Weights of a small GPT-style language model, trained from scratch on English Wikipedia.
Size: 17 layers, width 256, 8 heads of 32, vocabulary 8192, 17.6M parameters.
Architecture: rotary positions, attention and MLP in parallel.
Training: a variant of SOAP for these matrices, 610M tokens, 2327 steps.
Each number is 128 + 24 x the weight over its row's rms, rounded and kept within 0 to 255. Layers, rows and columns count from 0. The size above them is the row's rms in percent of the matrix's.

# layer 11 MLP up, 1024x256, rms 0.146, rows 227-237, columns 0-63
size [ 99  94  92  98 103 103 105  99  97  92 101]
[[ 96 161 124 151 111  97 157  97 126 126 123 124 153  78 144 180  95 151 175  87 151 124 157  69 130 103 157 109 116 180 164 154 124 112  89 133 103 100 120 148 115 159 138  84  95 111 115  97 129 144 161 155 134 143 135 111 150 131 129 122 111 113 136 116]
 [100 130 132  91 108 136 125 135 123 141 154 159 129 166  99 141 124 173 105 159 144 176 138 110 131 118 144 124 108 147 142 111 126 123 132  86 119 137 154 126 107 156 134  68 132 172 135 160 156 104  83 127 136 126 153  81 105 137 129 123 163 141 123 152]
 [ 96  97 140 119 126  99 103 133 101 112 156 122 102 162 126 143 152 137 115 142 146 166 162 143 151 101 119 149 144  87 122 122 119  82  76 141 158 117 129 126 162 120 128  95 125 133 128 137  97  99 106 131 169 123 125 104 144 158 108  88 148 107 159 142]
 [122 110  87 148 116 112 110 134 103 116 127 111 100 167 120  98  88 135 131 102 155 150 137 122 138  94 139 112 114 137 119  91 169 114 131 145 122 153 171 141 155 106 117 138 175 141 145 149 127 150 138 155 166 114 155  92  85 167 155 137 166 133 107  99]
 [ 99 107 160 126 105 135  89 141 143 150  99 152 152 123 147 101 109 144 129 152 169 128 118  74 150 107 111 134 167  99 159 140 129 115 124 130  97 168 143 135 118 120 147 173 101 144 108 104 124 169 127 163 125 107 144 115 133  95 124 167 161 145  81 117]
 [126 103 102 122 166 126 117 123 129 127  82 121 107 138 130 127 161 129  61 111 160 128 138  69 143 127 142 176  96 139 125 110 162  95 111 123 142 116 115 132 114 145 143 101 143 159 172 127 143 143 123  98 153 145  90  90 104 135 134 116  96 157 119  89]
 [170 147  88 185 142 177 148 118 117  89 115  78 106 162 124 137 136  93 135 125 154 156 129  83  97 166 130  93 125 130 144 173 170  83 158 134 180 133 114 112 107 106 104 183 159 105 126 143 158 157 123 114 125 118 133 119 116 127  96 137 133 105  83 113]
 [104 155 144 134 178 149 103 101 128 134 131  91 115 156 100 122 139 133  98 169 137 145 134 146 133 115 102  92 141  78 137 120 141  82  76  77 122 102 156 113 108 138 122  97 137 110 161 146 176 123 115 132 149 136 128 126 147 166  68 154 107 135 135 144]
 [137 138 175 133  94 142 129 106 160 157 129 143 148  90 125  93  93 118 139 113 153  90 113 128 129 129 101 124 141 116 148 126 131 110 124 138 142 103 135  89 125 121 141 133 138 104 130 174 152 137 136 120 124 147 141 165 103 163 105 154 134 105 113 139]
 [124 141 102 158 116  97 149 118 138  83 103 155 162 129  88 165  92 147 125 125 126 144 172 152 166 115 139  89 128 123 134 143 177 142  87 127 160 129 143 127 139 144  98 153  74  72 138 107 160  90  80  72 126 103 128 142 130  79 132 146 124 135 113 128]
 [145 139 138 135 106 125 144 126 130 127 126 144 132 177 115 115 127 128  99 140  68 137 106 158 127 128  75 139 123 139 123 144 104 120 150  97 143 105 101 143 121 134  82 125 132 105 142 102 135 110 118 161 116 178 128 114  86 107 110 129 111 129 141 125]]
# layer 11 MLP down (transposed), 1024x256, rms 0.139, rows 227-236, columns 0-63
size [103  96  95  96 109 100 102 106 103  95]
[[105 157 160 153 115 120 130 168  96 129 142 146 123 161  99 105 117 102 162 107 141 135 120 127 153 112 122 106 124 133  92 111 102 123 118 129 139 145 133 137 137 147 127 120  98 138  92 174 119 102 128 107 162 144 111 135 130 119 101 161 112 157 112 100]
 [115 154 122 175  81  88  97 121 100 126 123 131 119 128 141 134 113 100 117 159 140 124 206 136 136 121 109  92 165 114 143  95 125  98  90 134  74 167 108 109 153 153 112 130 117 123 128 124 157 140 116 133 132 122 128  78 134 192 105 112 113 131 118 121]
 [177 173 106 150  98 147 107 109 187 174 143 122 135 129 137 144 104 130 136 151 115  97 122 161 109 142 116 149 169 120 142 146 163 160 136 134 135 165 113 134 106 135 132 172 164 112 128 137 146 137 156 113 106 112 102 142  86 103 103 152 133 128 142 100]
 [113 142  90 130 112 160 137 154 109 146 120 132 108 159 128 116 114 112 121 100 111 123 171 134 129 117 120 124 159 149 138 141 123 150 160  87 154  90  88  70 128 129 104 116  99 182 115 139 131 127 193  96 114 104 123 162 133 133 157 134 121 130 131 131]
 [152 142 101 136 136 134 115 115 140 122 144 100 145 150 105  87  85 146 121 109 139 118 110 119  98  92 151 134 125  94  90 147  96 177 118 112 126 162  94  96 127  93 125 115 100 133 115 116 143 111 115  96  87  96 119 100 118 136 126  96 158 126 165 145]
 [142 134 124 131 109  90 121 127 166 110 151 133 168 158 138 101 117 100 128 116 158 126 124 143 106  87 142 152 169 138 107 110 134  93 161 136 100 122 129 123 166 123 131 142 164  99 133  93 118 111 121 146 146 173  96 134 138 179 136  88 109 131 128  92]
 [111 175  98 143 102 160 121 133 109 176 171 143 202 104 144 155 166 116 185 146 110 116 109 162  96 110  99 167 146 140 110 131 134 123 148 151 112 125 126 141 137 114 103 136  57 131 105 105 116 114 102  99 114 133 131  95 140 113 137 122 135 106 160 162]
 [176  97 116 114 143 161 122 101 154 147 119 144 124 102 124 126 148 118 122 110 131 134 154 160  95 116  97  69 150 142 167 156 185 163  93 111  98  81 148 128 142  84 130 102 109 126 105 126 134  94 155 111 111 157 138 160 154 116 131 108 164 149 132 106]
 [125 144 124 129 173  90 117 126 163 119 117 147 130 103 126 144 150 117 148  88 128 111 102  99  97  81 156 148 166 137 124 119 120 116 104  97 128 181 131 171 134 120 130 137  93 116 105 109 128  65 154  88 140 110 127 187 132 137 136 108  95 141 131  98]
 [136 121  94 126 130 133 134 145 195 130 102 132 112 125 140 106 104 118 148  83 144 109 176 119 110 132 123 118 165 147 107 132 112 115 130 131 133 131 125 120 117 117 148 155  98 157 145 139 115 111 124 160  85 134  99 145 112 168 128 148 108 157 121 142]]